From a checkpoint of a small transformer trained on Wikipedia.
Size: 16 layers, 4 heads of 32 (1 for keys and values), MLP 320 SwiGLU, vocabulary 1024, 2.89M parameters.
Architecture: RMSNorm before each block, rotary positions, no biases in attention or MLP, untied embeddings, normalized queries and keys.
Each number is 128 + 24 x the weight over its row's rms, rounded and kept within 0 to 255. Layers, rows and columns count from 0. The size above them is the row's rms in percent of the matrix's.

# layer 8 attention output (transposed), 128x128, rms 0.369, rows 17-27,49-58,80-90,112-122, columns 0-127
size [102 102 111  96  96 106 100  96  98 101 107 105 102  96 111 109  94  97 103 101  93 109  99 103  91  84  99 102  98 111  94  93  95  88  92 103  98  99  97  92 104  99  87]
[[148 147 102 108  85  99 113 118 114 115 135 127 109 104 154 172 110 149 134 166  69 130 140 102  87  90 147 146 128 140 171 150 126 116 143 117 130 202  98 139 111 118 101  99 100 170 134 114  95 134 154 128  90 106 152 130 136 135 132 129 144 121 115 137 143 159 117 112 111 180 142 114 139 121 140 135 117 153 155 105 169 167  99 122 146 158 153 162 150  97 158 143 121 119 137  92 155  92 180 157 121 102 147 108 111 129 118  88 109 126 146 105 111 110 137  82 156 114 132 154 128 117 115 110 120 105 130 157]
 [131 167 159 132 112 129 147  92  99 104 143 108 130 131 157 146  88 132 165 162 118 134 148  76 135  84 146  76 160 151 153 130 131  90 174 141 158 129 137 142  73 142 115 118 126 121 130 182 144 139 101 159 134 149  89 122 145 142 124 124 121 111 138 124 113  83 129 134 186 123 160 118  89 139 132 100 135 151  90 151 151 119 109 131 147 133 115 115 147 150 110 151 110 121 140 159 126 103 124 125 145  84 105 128 155  91 118 168 133 103 127 101 112 138  82  98 116 149 180 106 147 131 139 146  98 130 128 155]
 [141 123 145 125 165 124 102  91 116 115 135 150 167  92 154 137 111 134 117 144  74  84 128 148 111 147  74 104 125 149 127 126 167 181 136 133 128 145  94 138 127 108  86 144 132 102 132 116 105 124  98 147 135 127  95 131 131 152  79 127 132 144  84  84 103 139  89 107 111 145 137 133 124 118  96 152 125 145 128 172 174 156 133 157 128 144 132 125 130 148 141 106 154 114 113 103 120  80 181 116 191 115 123 131 109 142 122 128 163 109 127  93  99 166 156 123 137 142 113 143  95 130 127 109 158 161 104 151]
 [115 159 134 146 118 118 135 163 139 125 113 141 105 122 100 145 105 162 177 141 134 139 124 156 112  86 123 123 164 103 125 162 106 157  58 167 129 113 108 111  75 154 123 134  97 125 118 102 132 143 168 120 112 145 112 146 158  92 107 157  76 140  96 132 161  98 147 133  99 138 128 100 141 136 114  98 137 107 142 104 162  88 129 130 151 106 110 144 140 137 141 147 102 124 126 140  98 148 140 129 175 143 104  90 105 139 151 122 144 153 145 144  71 140 130 148 116 129 149 103 108 134  99  93 182  87 117 151]
 [ 94 131 114 127  93 150 159 132 123 129 161 142 159 142 116 123 122 146 146 119 144 150 140 107 107 113 144 135  77 146 131 128 139 148 147 121 119 146 140 162 198  92 142 134 172 117  78  97 185 113 168 124 147  98 156 160 161 105 150 123 134 136 134 155 154 127 171 132 131 146 119 181 123 130 104 118 154 134 135 144 132 112 130 139  91 152 129 164 129 141 144 100 163 127 117 163 126  88 165 120 123 165 162 119 115 142 115 109 111 116 145 124 138 169 105 165 141 163 115  75 119 163 132  86 140 151  97 109]
 [118 104 122 135 112 129 138 103 162  83 111 147 179 124 129 148  99  94 158 134 136 134 121  92 111 124 124  89  86  84 141 117 116 107 144 119 139 185 102 121 111 130 158 110 109 191 114 119  88 120 110 123 130  82 111 110  82 165 110 149 140 138 126 122 127 157 148 114  86 132 185 135 121 139 150 187 113 128 146 141 126 127 107 112 136 131 118 129 148 122 139  79 110 115 172 119 173  72 129 139 135 114 159  97 140 118 144 166 161 152 123 136 161 126 159 137 170 129 132 146 140 130 115 112 129 128 135 154]
 [160 130 113 195 131 109 109 111 108 114 160 138 148 104 140 145 126 118 125 109 123 110 171 115 131 168 133 113 100 123 127 124 129  94 160 134 147 122 119  93 127 133 112 118 145 101 182 141  79 124 131 102 125 142 101 137 131 102 116 143 160 123 126  84 123 121 140 162 127 115 165  86 161 162 140 152  84 159 159 160 168 116 148 124 108 131  98 125 132 130 111 143 125 155 130 101 116 104 156 150 158 158  92 128 123  53 142 158 126  46 128 126 130  81 128  96 125 111 106 127 143 118 140 137 133 139 115 129]
 [108 134 159 138  63 139 125 111  90 131  77 125 131 101 123 167 148  85 120  93 146 112 121  93 144 125  95 136 156 143 154 124 139 129 126 187  94 162 130 151 123 140 114 137 141  84 105 105 110 140 148  87  93 137 122 133 112 137 114 146 138 136 132 157 149 132  96 100 196 112 114 109 105 111 117 143 110 123 144 115 118 150 125  92 156 146 148 133 111 121 143 113 121 115 148  83  98 108 136 141  76 171 115 145 100 134 114 138 117 149 104 108 131 158  95 116 166 112 117 153 172 141 104 169 102 116 151 155]
 [ 97 100 125 111 134 131 105 131 134 101 146  98 154 151 125 128 121 145 134  73 100 141  85 105 153 123 143 130 109  74 159 132 155 158 156 175 136 178 179  80 122 100 135 122 139 131 144 103 105 138 131 126  91 148 125 105 120 109 137 131 137 120 154 120 125 140 143 126 129 133 137 132 124  95 160 179 147 120 127 132 125 141 141 123  84 127  84  82  69 161 110 140 150 147 101 110  71 129 158 145 128 121  89 146 125 159 109 104  87 151 165 102 128 145 105 164  94 141 141 102 131 109 129 137 126  90 117 119]
 [136 115  95 117 108 138 118 153 111 144 138 132 157  87 110 129 185  96  82 137 146 129  94 158 123 139 148 171 142 113 153 135 114 104 132 174 121 142 139 119 173 119 102 118 104 142  99 119 111 116 125 131 143 140 135 124 130 164 154 129 134 118 179  99  95 106  90 134 144 168 107 173 163 153  79  99 150 174 139 112 119  95 134 117 144 141 145 129 145 128 163 103 140 121 145 130  98 170 133 137 141 160 111 130 143 150 130 102 142 166 115 125  99 177  95 140 177 165 119 149 120 136 161 158 176 123 138 133]
 [156 120 126 132 104 144 100 126 106 109 113 114 113  94 149 102 147 159 129 139 119 112 113 134 139 133 158 139 107 153 159 156 140  96  96 176 108 143 132 153  93 102  84 106 174 132 142 106 116 122 104 137 136  95 132 141 160 158 143 161 144 171 117 146 165 115 162 124 153 118 146 111 111 139 113 172 129 115 117 132 112 107 106  77 141 151 175 119 120  90 100 125  83 144 160 111 145 133 145 187 147 139 117 144  95 119 105 141  98  93 166 117 101  90 102 125 140 163 124 110 134 158 178 162 113 146 148 147]
 [144 121 130 147  75 167 121  94 134 108  97 134 125  71 111 139  98  91 127 110 132 150 101 134 170 139 114 164 168 148 140 119 139 140 134 121  77 156 152 161 112 154  90 111 182 140 144 120 113 151 125 121 144 133 108 101 124 133 154 157 117  83 112 156 121  78 151 178 100 126 142 151 132 150 128 121 160 107 139 107 123 149 134 102 112 134 138 137 109 104 126 110  98 148 108 160  92 167 161  98 131 118 106 134 138 106 133 175  90  89 162 115 152 108  97 102 106 139  92 122 142 164 124 146 141 121 132 128]
 [129  93 107 123 116 155  98 161 140 157 119 102 128 112 112 140 153 114  90 145 124 103 171 142 155 125  95 158 103 128  92 118 137 151 144 144  88 126 106 120 195 124 149 130 120 118 137 111 130 109 123  92 152 136 152 146 138 137 123 127 144 113 137 150 154 127 120 107 135 127  93 171 141  98  93 126 121 141 159 173 166 119 132  83 130 173 180 105 165  94 126 143 111 132 104 105  95 113 147 126  73 119 117 100 136 139 162 114 146 144 128 145 141 152 151 165 139 122  87 118 180  90 160 148 112 163  97 122]
 [109 101 113 148 113 109 115 100 108 115 109 187 169 137  91 122 140 145 119 118 116 144 168  79 136 153  88 126 136  88 136 111  96 143 149 105 142 149 139 136 106 130 136 100 122 160  97 149  93 143 141 126  98  94 124  90 134 109 131 136 159 119 180  91 101 120  94 146 124 155 137 137 128 136 142  90 137 145 122 139 102 127 136 105 101 122 114 126  93 152 107 112 118 143 152  83 120 124 106 146  92 118 123 153 178  89  91 116 141 148 137 150 184 111 125 116 108  90 133 183 135 145 113 121 117  73 119 162]
 [119  93 142 149 161 142 125 146 138 147 128 105 132 110 116  79 115 124 126 119 102 111 120 119  83 151 121 111 128 109  96 128 106 131 184 148 106 102 123 125 129 136 148 118 113 142 184 113 175  93 138 101 148 130 135 194 127 118 162 154 136 137 117 167 125 152 141 142 163 135 172 155 114 170 165 131 109 171 117 125 184 100 124 125 129 167  85 126 150 150 106 124 144 118 114 109 137 106 116 116 106 183  73 140 123 114 109  80 126 122 150 151  89 135 107 116 135 127 121 107 164 149 139 103 114 125 108 152]
 [138 146  65  91 148 128 121  88 177 136 116 120  89 126 133 115 108 115 136 133 134 145 131 138 110 117 142 143 215 152 132  91 119  94 147  84 100 116 131 137  71 125 104 150  91 149 158 105 114 124 140 136 138  97 111 116  92 106 142 156 122 164 150 135 133 133 134  93 120 124 159 105 138 126 126 162 100 116 116 147 131 121 136 114 131 102 138  83 159 117 108 145 116 116 145 144  99 157 122 172  79 108 154 134 127 146 119 159 119 103 165 139 181 107 135  94 145 110 134 100 114 160  97 128 102  97 132 123]
 [121 135 112 120 161 146 158 154 122 113 155 110  91  88  44 129 150 101  84 139 136 131 123 178 139 115 113 158 152 106 123 105 107 109 114 162 143 139 134 113 146 121 110 124 134  98 116 140 132 136 117 145 127 101 104 150 160 148 130 162 117 148 126 118 100  90 150 126 134  93 119 109 135 134  92 125  89 127 124 164 115 137 128 167 154 166 137 166 115 130 133 169 114 129  99 155  89 118 127 161 138  84  78  96 124  99 122 116 143 133 133 147  97 177 134 152 151 149 158 106 158 164 150 122 160 166 153 115]
 [140 164 108  90 123 111 121 167 144 157  83 113 142 176 128 134 125  96 157 130 140 146 107 131 108 150 134 104 166 118 139 122 105 126 125 133 160 116  95 149  94 124 113 158 135 118 133 169 132 129  91 178 127 136 117 117 131 111 116 173 124 114 109 143  96 166 153 146 148 132 142  97 136 122 138 136 109 132 137 142 197 119 109 117 140 153 151 122 136 143 130 149 128 152  85 124  84 180 126 120 160 103 112  79 121 150 123 133 143 156 119 139 178 134 124 174  67 154 185 143 108 105 110  91 119 125 135 118]
 [ 88 108 106  98  97 133 122 125 156 161 185 107 139 132 122 106 153 120 131 178 133 122 161  93 132 129  90 135 153 101 131 105 126 164 149 147 135 176 122 152 112 145 107 175  85 112  82 119 159 124 141 146 139 114 110 124 134 126 136 142  88 127 120 108 115 142  96 100 103 146 155 154 169 139 113 112 109 139 137 126 173 170 113 129 131 100 168 111  93 132  84 139 100 114 116 105 147 116 144 132 172 128 172 120 127  88 138 114 141 142 157 136 169 176 139 118 140 130 109 146 121 126 150  89 133 175 102 123]
 [174 126 130 144 130 129 168  94 131 138  94 142 135 127 118 129 159 163 114 163 175 123 123 102 138 123 184 150 121 153 115 128 129 135 156  94  96 114 112 146  96 150 147 106 151 137 183 130 161 152 128 152 137 113 120 182 122  87  89 127 109 125 105 144  84 154 108 179  90 107 114 113  95 119 126 131 124 111 111 157 128 118 156 156 122 126  86 131 153 139 146 104 107 120 145 187 153 164 131 113 155 113 141 123 143 121 147  90 151  81 179 128 106 146 110 120 107 135  90 143 149 118 124 115 108 148 148 113]
 [130 120 154 142 121 145 137 122 120  38 123 171 107 144 119 136 118 120 123 169 167 134 127 125 108 119 127 123 116 111  80 124 162 129 136 116 138 161 117 127 164 112 144 136  89 103 151 156 116 129 130 101 128 128 137 130 157 116 127 131 133 109 111  78 120 126 123 107 142 196 147 148  60  84 131 179  83 118 107 126 145 137 124 124 134 147 170 136 161 176 128 117 135 177 119 106 171 144 174 114 138 128 135 152 113 117 150 168 140 109 122 133  97  85 153 111 129 120 148 117 136 106 103 135 143 135 126 153]
 [146  97 150 124  94  95 163 133 123  99 149 179 125 111 156 140 162 184 161 116 113 122 149  98 159 148 160 116 114  92  93 118 129 139 146 120 102 148 107 141 112 140 152 119  98 118  98 115 110 134 157 152  65 118 143 162 115 114 131  78 134 155 130 127 129 137 112 112 108 151 172 140 149 140 106 104 169 112 155 137 118 182 127 170 107 159 141 134  61  93 149 145 131 114  90 128 136 132 118 100 124 112 124 117 114 130 117 131 141 127 117 121  87 125  83 120  93  91 158 118 123 113 115 118 101 123  95 113]
 [166 123 158  87 157 114 148 171 115 132 174  90 154 132 128  99 143 118 105  89 100 159 122 154 151 143 174 158 100 159 118 122 121 123 129 159 149  68 120 113 164 109 149 121 111 102 155 170 133 105 114 147 161 141 130 163  94 145 113 152 118 113 188 113 120 144 134 131 154 139 137 134 115  75 136  98 113  87 128 157 139 121 143 120 136 114 105  80 130 154 151 119 149 130 145 137 135 142 129  92 144 129 128 165 133 110 112 124 126 106  71 147 141 124 134 165  95  97 121 118 144 122 187 145 134 123 135 111]
 [137 130 125 128 174 130 124 180 111 127 133 163 119 143 121 131  72 121  97 141 115 164 135 114 123 149 126  91  67 131  60 123 121 115 131  81 177 146 144  94 146 128 142 145 131 124 138  82 123 140 168 137 108 143 112 116 167 122 116 111 175 127 118 115  80 133 125 149 120 114 147 153 121 126 134 140 119 114 100 134 122  88 136 118 146 109 143 182 116 160 164 148 146 154 117 129 133 148 133 116 125 158 149 117 153 167 120  92  83 136 131 131 102 107 151 148 107  88 143 146 139 133  69 124 112  81 116 118]
 [121  92 126 151 147 141 103 141 158 126  83 115  93 155 152 154 124 121 131 182 169 110 111 123 119 114 153 114 130 118  85 111 134 125 128  92 127 123 120 177 153  83 168 169 131 151 143 118 120 113 125 132 152 130 125 123 123 106 119 131 155 137 138 121  94 169 161 134 131 122 117 125  62 131  77 120 165 109 115 124 131  91 146  90 141  79 161 131 144 112 100 176 153 110 163 144 119 111  93 145  92 146 167 136 112 134 129 146  80 119 112 101  92 106  98 145 121 151 139 116 107 127 162 130 102 161 136 111]
 [114 158 154  98 136 134 125 177  97 134 127 153 146 141 125 155 144 113 142  77 123 108  94 126 142 168  87 140  85 122 127 154 142 106 120  88  89 123 107 107 159  98 150 146 122 119 109 172 117 127  81  83 118 110 123  98 118  80 121 102 126 123 134 137 115 131 112 122 136 128 104 167 105 152 110 146 124 118 121  77 106 129 164 123 109 175 124 161 142  77 140 158 114 133 125 126 155  92  94 124 108 108 105 163 133 145 172 161 141 114 108 128  88 105  97 114 121 121 131 100 102 162 158 141 103 162 112 117]
 [149 140 168 196 158 106 119 124  90 131 139 120 151 108  87 150 100 137 124 114 115 131  91 109 152 120 166 120 118  70 138 144 142  93 143  99 119  84 176 157 133 129 149 121 153  85 122 116 152 120  98  99 144 194 146 121 153 132 112  88 145 132 115 153 135 119 124 120 198 129 147 143 108 118 124 133 104 132 115 110 130 110 132 120 155 106 128 160 157 153 143 120 169 159 128 133 150 127 118 148 143 123  84 145 148 145 135 153 146 106 110 120  83 108 138 110 143 138  93 117 118 122 126 110 118 175 101 170]
 [159 147 134 108 102 126 118 151 119 132 104 131 105 132 171 100  67 124 178 127 100  77 113 110 115 128 161  99  99 118 101 109 138 129 122 128 137  92  97 144 107 135 105 167 127 119 129 136 203 124 143 103 145 166  98 139 156 130 117  71 126 148 118 118 100 162 147 149 102 101 114 110 138  96 143 119 171 159 121  86 146 130 136 131 143 110 146 142 141 130 108 124 112 153 122 108 147 112 158 150 123 123 136 122 105 139 124 136  99 118 108  75 135 103 103  88 138 147 147  92 111 150 107 119  88 127  78 169]
 [116 111 132 112 135 116 127 146 122 127 124  68 141 126  92 124 115 143 134  81 127 146 105 140 173 125 159 132  98 139 140 137 155 125 111 126  90  82 126 137 161 116 132 117 111 140 122 126 123 150 117 117 152 106 186 133  98 110 153 114 144 140 153 152 160 141 131 148 188 107  53 148 105 121 138 130 119 130 126 130 100 101 145 106 123 140 122 103 127  92 166 107 125 127 118 138 153 114 132 133  87 174 132 141 118 128 139 118 114 125 109 140  89 187 173 108 149 124 121 165 152 115 124 196  66 109 145 122]
 [149 115 119 135 200 128 153 157 113 114 117 136 107 127 149  85 136 155 149 114 136 153 105 177 118 150 173 105 134 116  76 150 131  82 121 154 113 123 160 125 119 135 121  99 137 117 144 156 132 120 118 112 131 139  93 144 149 156 151 125 114 159 115 107 129 126 169 131 112 164 152 138 142 115 112 141 126 116 131  92 151 140 136 152 138 105 116 120 123 152 112 134 146 155  92 126 168 188 127 121 155 117 126 112 114 119 139 129 150 133 161 136  19 165 137 104 128 123 125 106 110 170 175 127 131 109 132 128]
 [147 178 148 141 149 111 169 126 142 163 165 125 129 150 149 122 132 142 130 157 159 151 153 115  99 141 134 105 133 147 143 153 145 133  82 153 148 136 111 139  97 156 119 112 101 125 132 100 160 109 162 140 153 118 141 142 152 155 175 129 138 132 149 139 110 126  95  62 136 124 187 103 194 156 125 121 145 120 124  82 131 144 144 154 142 110 147  98 108 100  79 103 121 107 149  88 151 151 115 155 105 128 146 135 131 119 116 157  87 126 135 114 152 109 108 103 144 145 139 117 103 112 124  94 116 182  92 139]
 [126 120 131  89  95 122 144 138 119  89 128 116 113  89 133 197 127 138 154 134 104 152 141 145 142 142 129 140 134 144 140 152 149 107 128 135 111  96 110 159 124 138 140 167 165 159 137 135 118 135 106  94 156  84  98 134 142 106 102 157 142  97 120 169 162 153 107 127 113 101 109  78 154 163 151 141 150 127 132 137 128 156 104 117 120 146 134 123  91  95 132 157 108 120 109 125 106 118  86 160  88 137 125  75 141 110 108 164 161  91 146  85 104 124 182 118  79 147 134 136 131 129 152 161 101 123 161 114]
 [ 77 190 134 159 122 106  73 147 143 149 144 109 135 127 117 124  95 120 120 165 160 110 128 129 134 117 112 188 108 150 146 128  83 114 148 106 138 110 143 124 146 118  93 122 142 120 135 145 130 169 148  81 142 127 118 132 135 160 107 176 118 121 132 121 159 137 169 122 117 150  82 133  89 112 152 110 156 135 156 188 120 140 142 126 122 129 117  89 132 129 110 147  84 103 148 129 101 145 117 170 110 155 153 129 106 125 159 105 102 179 122  99  97  85 137 128 151 139 114 123 111 149 100 151  90 139 140 129]
 [ 85  91 139 128 166 123 106  96 152 149 138 177 150 131 119 120 139 156 141 122 121 148 163 107 120 109 103  98  77  98 116 170 132 153  89 141  81 118 123 110 101 116 147 173 128 139 129 121  91 139 153  92 149  99 157 136 187 110 129 107 130 163 102 116 125 103 110  91 118 125 112 100 120 120 116 136  78 172 136 113 119 111 114 133 131 125  97 142 166 161 149 147 119 119 145 108 124 118  99 163 146 146 105 139 109 150 128  97 187 156 114 133  96 147 130 114 137 153 182 129 104 102 120 154 113 139 106 141]
 [124 176 132 142 101 115 132 122 114 131 142 125 126 130 130 125 177 101 117  98 158 126 132 159 114 154 130 167 155 126 185 127 141 134  89 132  83 116 124 130 105 126 119 145 158  92  92  96 127 161 133 159 130  86 167 123 104 119 139 156 108 142 123 146 184 119  83 145 133 125 112 119 146 142 141 124 163 123 188 115 117 167 142 160  98 139  79 145 105  92 124 127 140 103 168 161 113 126 147 142 113 148 146 158 110 110 109 109 122 122 150  97 179 136 111 105 153 116  82 125  98 159 141 101 115 165 151 133]
 [149 147 123 122  93 124 150 161 145  98 141 100 116 132 116 132 123 146 112  95 141 126 137 135 177 101 139 135 132 141 130 129 115 118  72 156 157 141 157 111 115 173 136  98 132 116 125  84 129 100 117  90 116 144 143 134 122 149 131 138  78 116 145 167 159  71 163 151 115  95 147 112 136 120 174 157 106  87 113 117 139 105 114 128  89 140 151 109 153 116 153 125  64 159 125 169 113 156 104 108 148 139 108 131 136 155 138  96 117 124 135 119 196 139 138 151 147 126 102 135 169 126 116 128 132 151 114  71]
 [144 102 127 100 118 152 137  79  99 105 134 146 130 112 147 116 116 111 162 136 156 142 115 131 162  64 139 157 135 164 160 157 154 104 152 101 156 143 151 112 107 118 127 114 156 153 136 133 113 123 110 157 122 155 113 117 143 141 121 112 151 112 152 126 109 118 126 120  98 115 116 100 145 107 102 136  83 111 150 125 122 149 110 112 136  54 169 104  92 141 128 138  83 108 172 142 177 157 155 147 118 122 147 121 116 115  83 142 155 123  86 102 105  90 129 119 146 144 130 171 138  87 136 131  96 149 177 108]
 [134 128 111 131 117 144 136 155  98 130 129 140 131 147 184 136 144  92 111 143 161 135 143 135 121 132 107  90  98 147 135 157 153 162 109 178 142 153  87 104 106 135 119 103 109 170  91 134 103 133 136 124 113 132 140 121 128 134 106 121  89 110 164 105 111 147  89 129  75 152 118 129 164 115 151 140 159 135  97 130 137 115 140 129 124 149 105 115  88 122 156 128 118 107 114 109 103 128 135 127 146  74 169 126 171 133 155  93 110 180 122  95 112 159 108 159  50  94 162 164 114 119 135 147 126 132 143 102]
 [156 125 132 130 164 114 116 122 143 171 134 108 141  99 157 123 129 163 137  71 145 122 147 142 125 144 106 144 137 181 136 136 173 171 132 130 145 115 159 122 168 148 118 160 109 149 155  84 119 125 109 174 124 131 182 131 115 112 135 133 155 115 119 100 147 129 112 140 158 179 149 156 138 173 103 123 108 138 151 122 133 121 103  87 102  78 155 125 116 130  99 130 161 148  98  95 134 166 107 107 139 173 111 130 132 166 146 114 120 143 140 157 155  94 139 117 107 119 100 145  74 102 113 139 124  98 105 104]
 [111  67 117  78 120 157 118  99 172 140 114 149 121 116 108 128 125 147 152 155 124 137 115 143 127 132 108 126 139 162 120 135 157 115 146 133 142 101 107 122 134 173 131 149 136 121 129  84 121 100 100 156 147 131 122 119 135 150 140 132 119 168 129 120 125  90 113 117 102 159  97 126 122 132 142  91 186  95 107 154 114 143 109 159 154 135 183 123 106 119 117 108 103 130 153 146 110  99 144 106 111 116 187 145 116 125 123 117  92 155 136  95 115 121  88 103 162 133  94  87 148 156 184 115 135 171 122  75]
 [151 113 162 111  95 110 137 108 130 114  99 104 131 134 139 163  83 147 169 114 115 116  91 107 108 129 117 141 104 126 120 115 120 111  85  58 137 125 135 103 129 122 146 112 160 146 150 111 122 143 127 103 107 126 156  86 133 103 114  84 157 108 146 163 116 153 152 132 140 109 116 132  78 129 151 141 128 132 102 178  80  35 108  97 140 141 103 110 126 124 152 137 132 121 137 109 117 121 128 108 114 119 160 114 142 153 112 148 106 149  96  99  88  96 125 169 104 126 169 122 136 100 112 148 112 142 115 145]
 [ 92 136 152 126  99 150  69 128 139 132 133 130 100 132 102 108 141 138 112 163 100 111 116 130 177 110 110 150 175 153  93 125 114 129 112 106 152 107 123 115 134  98  96 125  93 115 116  96 121  81 150 140 130  99 121 107  97 182 105 118 140 122 133 168 196  93 135 144 138 162  76 152 144  82 124 103 122 120 134 149 107 139 105  84 148 122 155 157 141 103 141 149 144 108 116 144 108 126 134 140 147 164 103 142 146  85  93 139 143 156 104 134 114 103 115  76 119 136 125 132 150 150 149 121 172 123 131 126]
 [110 141  90 141 191 111 137 135 107 164 120 137  98 168 102 104 138 126 125  76 157 102 133 110 142 125  93 103 107  84 144 124 158 137  88  97 134 127 140 113 112 130 125 123 100 134 152 109 126 135 119 140 136  92 132 157 110 127 122 128  82 142 153 167  83  84 177 142 165  91 145 128 144 134 127 125 152 104 130 123 124 122 142 171 114 112  98 159 149 115  97 167 101 119 140 171 129  91 126 183 161 117 137 136 113 133 105 136 152  92 143 103 120 127 115 136 114 135 150 124 101 174 123  90 145  92 100 107]]
# layer 8 attention value, 32x128, rms 0.32, rows 17-27, columns 0-127
size [100 106  91  97 104 103  95 107  91  97  97]
[[129 140 160 123 147  76 132 119 136 148 135 118  95 107 113 142 159 168 165 162 112  66 119 150  99 127 131 126 137 106 104 118  86 104 159 159 118 119 109 101 139 119 164 134 119  68 123 116 149 117  85 106 129 170 131  80 101 181 102 122  95 128 114 104 156 184  99 132 104  79 125 140 147 144 128  91 139 125  94 118 118 112 113 113 131 116 119 109 114 121 120 116 130 140 130  92 129 112  66 104 120 108 135 163 125 158 120 146 115 150  75 119 119 121 137 140 121 122 119 122  98 122 111  87 139 152 104 118]
 [162 114 150 137  92 117 146 114 136 123 106 131 130 110  99 121 156 166 151 128 114 154 136  91  94 125 141 144 147 135 127 136 149 122 146 131 153 171  94 102 145 155 132 139 143 131 103 125 144 169 111 159  94 132 117 117  94  80 121  95 123 117 137 111 160 127 134  99 125 147 149 152 160 135  84 161 131 139 118 133 106 162 123  97  97 120 134 148 159 128 129 157 189 140 148  67 173 141 119  99 141 130 157 115 115 161 133 100 197 128 127 133 187 113 147 164 109 157 136 124 138 123 110 156 130  79 115 101]
 [136  88 146 127  90 122 158 101 106 182 104 100 143 104 117 120 139 113 127 138 106  91 122 100 128 102 143 154 111 158 129 104 136 162 146 117 164 135 128 160 125 127 141 162 152 135  92 154 158 126 138 105 148 138 155 104 114 106 173 118 151 116 111 165 110 175  69 116 147 118  78  99 148 145 143 103 180 111 149  91  98 119 125 120  65 138 178 149 132 129 119 124 178 117 129 136 110 132 120  94 143 127 159 117 163 146 104 134 111 173 121 140 126 114 128 142 103 114 110 143 124  82 115 126 104 122 147 146]
 [161  97 110 175 132 149  92 113 145 109 165 142 125 101 161 130 123 173 121 124  99 132 120 123 147 140 144 131 128 140  77 110 118 126  85 148 123 145 110 132 174 135 116 128 130 111  95 117 166 122 119 114 156 117 140 150 123 142 121 123 167 129 179 109 138 141 112 135 122 117 118 122 119 143 143 141 139 144 108 183 124 148  92 186 110 127 144  73 187 157 129 139 152 148 116 173 136  96 164 155  80 131 132 146 142 139  87 148 117 135 125 156 136 170 162  93  97 114 105 110 106 146 133 128 144  78 148 146]
 [138 123 127 164 173  87 120 130 158 118 123 159 134 119 141 160 135 133  77 116 118 132 146 161 141 149 162 157  79 117 136 118 154 111 131 125 127 144 134 132 116  99 110 108 107 149 101 109 135  97 120 150 123 135 141  85 102 129  92 109 136 101 141 159 102  87  90 142 132 119 101  97 113  90  74 125 143  99 140 179  81 126  80 121 162 111 196 136 121  99 156 114 109 123 119 103 127 129  91  99 115 174 111 122 125 119 143 128 131 118 121 166 144 108 129 151 135 102  84 122  86 151 151 126 110 145 129 106]
 [134 138 134 129 105 141 129 130 142 148 153 205 124 147 133 111 135 183  91 136 154 113 105  91 124 107 125 142 119 140 144 152  84  95 178 161  98 132 122 121 139 154 162 113 137 129  61 121 144  95 114 158 126 152 119 125 125 106 135 156 119 116 115 141 155 132 131 149 140 107 126  87 127 141 132 115 155 103 114 107 120 117 130 123 132 143  93 112 101 139 162 132 122 115  66 150 128 129 111  84 139 126 171 124 160 137 122 169 193 135 173 120 152 114 101 144  79 115 145 163 125 113 130 126 155 111  89 116]
 [122 168 121 102 146 128  95 121 124  80 111 129 105 104 135  83 131 159 119 149 115  88 123 143 122 108 126 117 126 130 137 153 143 109  95 140 101 152 127 109 126 145 154  95 134 175 134  80 120 136 128 131  90 145 159 105  88 139 148 141 135 143 163 142 176 168  91  84 151 141 113 151 112 174 133 148 119 130 145  48 171 120 119 123 118  92 133 150 113 131 123 134 155 135  87 126 105 118 130  79 159 124 136 153 127 147  88 120 120 126 137  98 142 115 139 164  88 158 112 109 141 145 134  99 117  81 111 116]
 [127 174 102 112 162 101 119 111 189 163 146 150 155  90 131 124 175 145  91 130 116 134 170 160 129 138 131 122 118 139  56 114  99 143 146 156 128  91 139 123 124 104 116 128 136 128 131 150 156 146  80 169 136 153 139 153 184 127 152 119 127 143 101 116 114 126 109 168  90 134 114 130 136 125 104 151 112 130 128 137 159 164 161 171 115 128 125 131 133 148 111  71 153 132 111 155 129 119 123 120 149 157 120 125 167 152 148 103 137 130 125 166 108 136 165 126 104 150  89 114 123 125 150 140 186 137 126 110]
 [152 122 143 119 139 176 191 153 142 135 158 130 152 149 136 100 105  85 137 126 138 109  93 135 120 140 149 152 140 113  84 163 137  94 122 137 119  97 107 116 170 156 121 134 129 131 132 173 142  98 161 133 115 141  80 158 153 153 141 119 159 137 121  95 122 139 113 138 110 137 173 107  64 167 136  93  96 120 175 147 122 129 132 126 140 163 129 138 118 101  79 130  87 137 124 111 117 101 111 148 121 123 126  71 140 138 143 123 122 127 154 150 120 105 142 152 137 103 140 102 102 135  86  92 149 158 106  99]
 [ 71 127 118 114 182  98 106 123 157 118 125  98 170 147 150 130 141 157 102 116 134 149 149 153 102 127 157 101  99 116 141  96 109 142 174 107 133  84 139 114 128 171 137 131 137 131 171 102 148 110 115 115 140 119 163 153  66 116 150 126 138 203 128 106 122 165 127 116 138  98 117 135 133 152 142  94 104 183 148 102 107 133 127 123 140 139 102 118 155 128 124 131 127 111 141 161 112 135 128 129  69 122 101 153 147 121 132  86  69 107 139 127 103 140 100 159 107 129 155 121 142 107 119 140 115 132 140 143]
 [105 144  97 163 122 128 134 192 129 115 126 155 116 161 121 141 189 140 108  79 130 165 167 128 102  97 124 123 151 157 116  81 118  99 143 115 145 130 112 112 140 200 172 107 140 123 147 155 117 181 151 100 143 131 139 117 108 125 155 112 167  98 128 146 125 154 139 119 101 140 142 152 127 173 123 138 154  73 124  84 138 109 124 162 157 113 145 116 119  94 144 143 129  71 107 120 132 104 107 123 119 133 120  98 129 132 144 120 166 126 125 120 136  88 142 114 110  72 123 131 110 128 134 114 119 140 128 133]]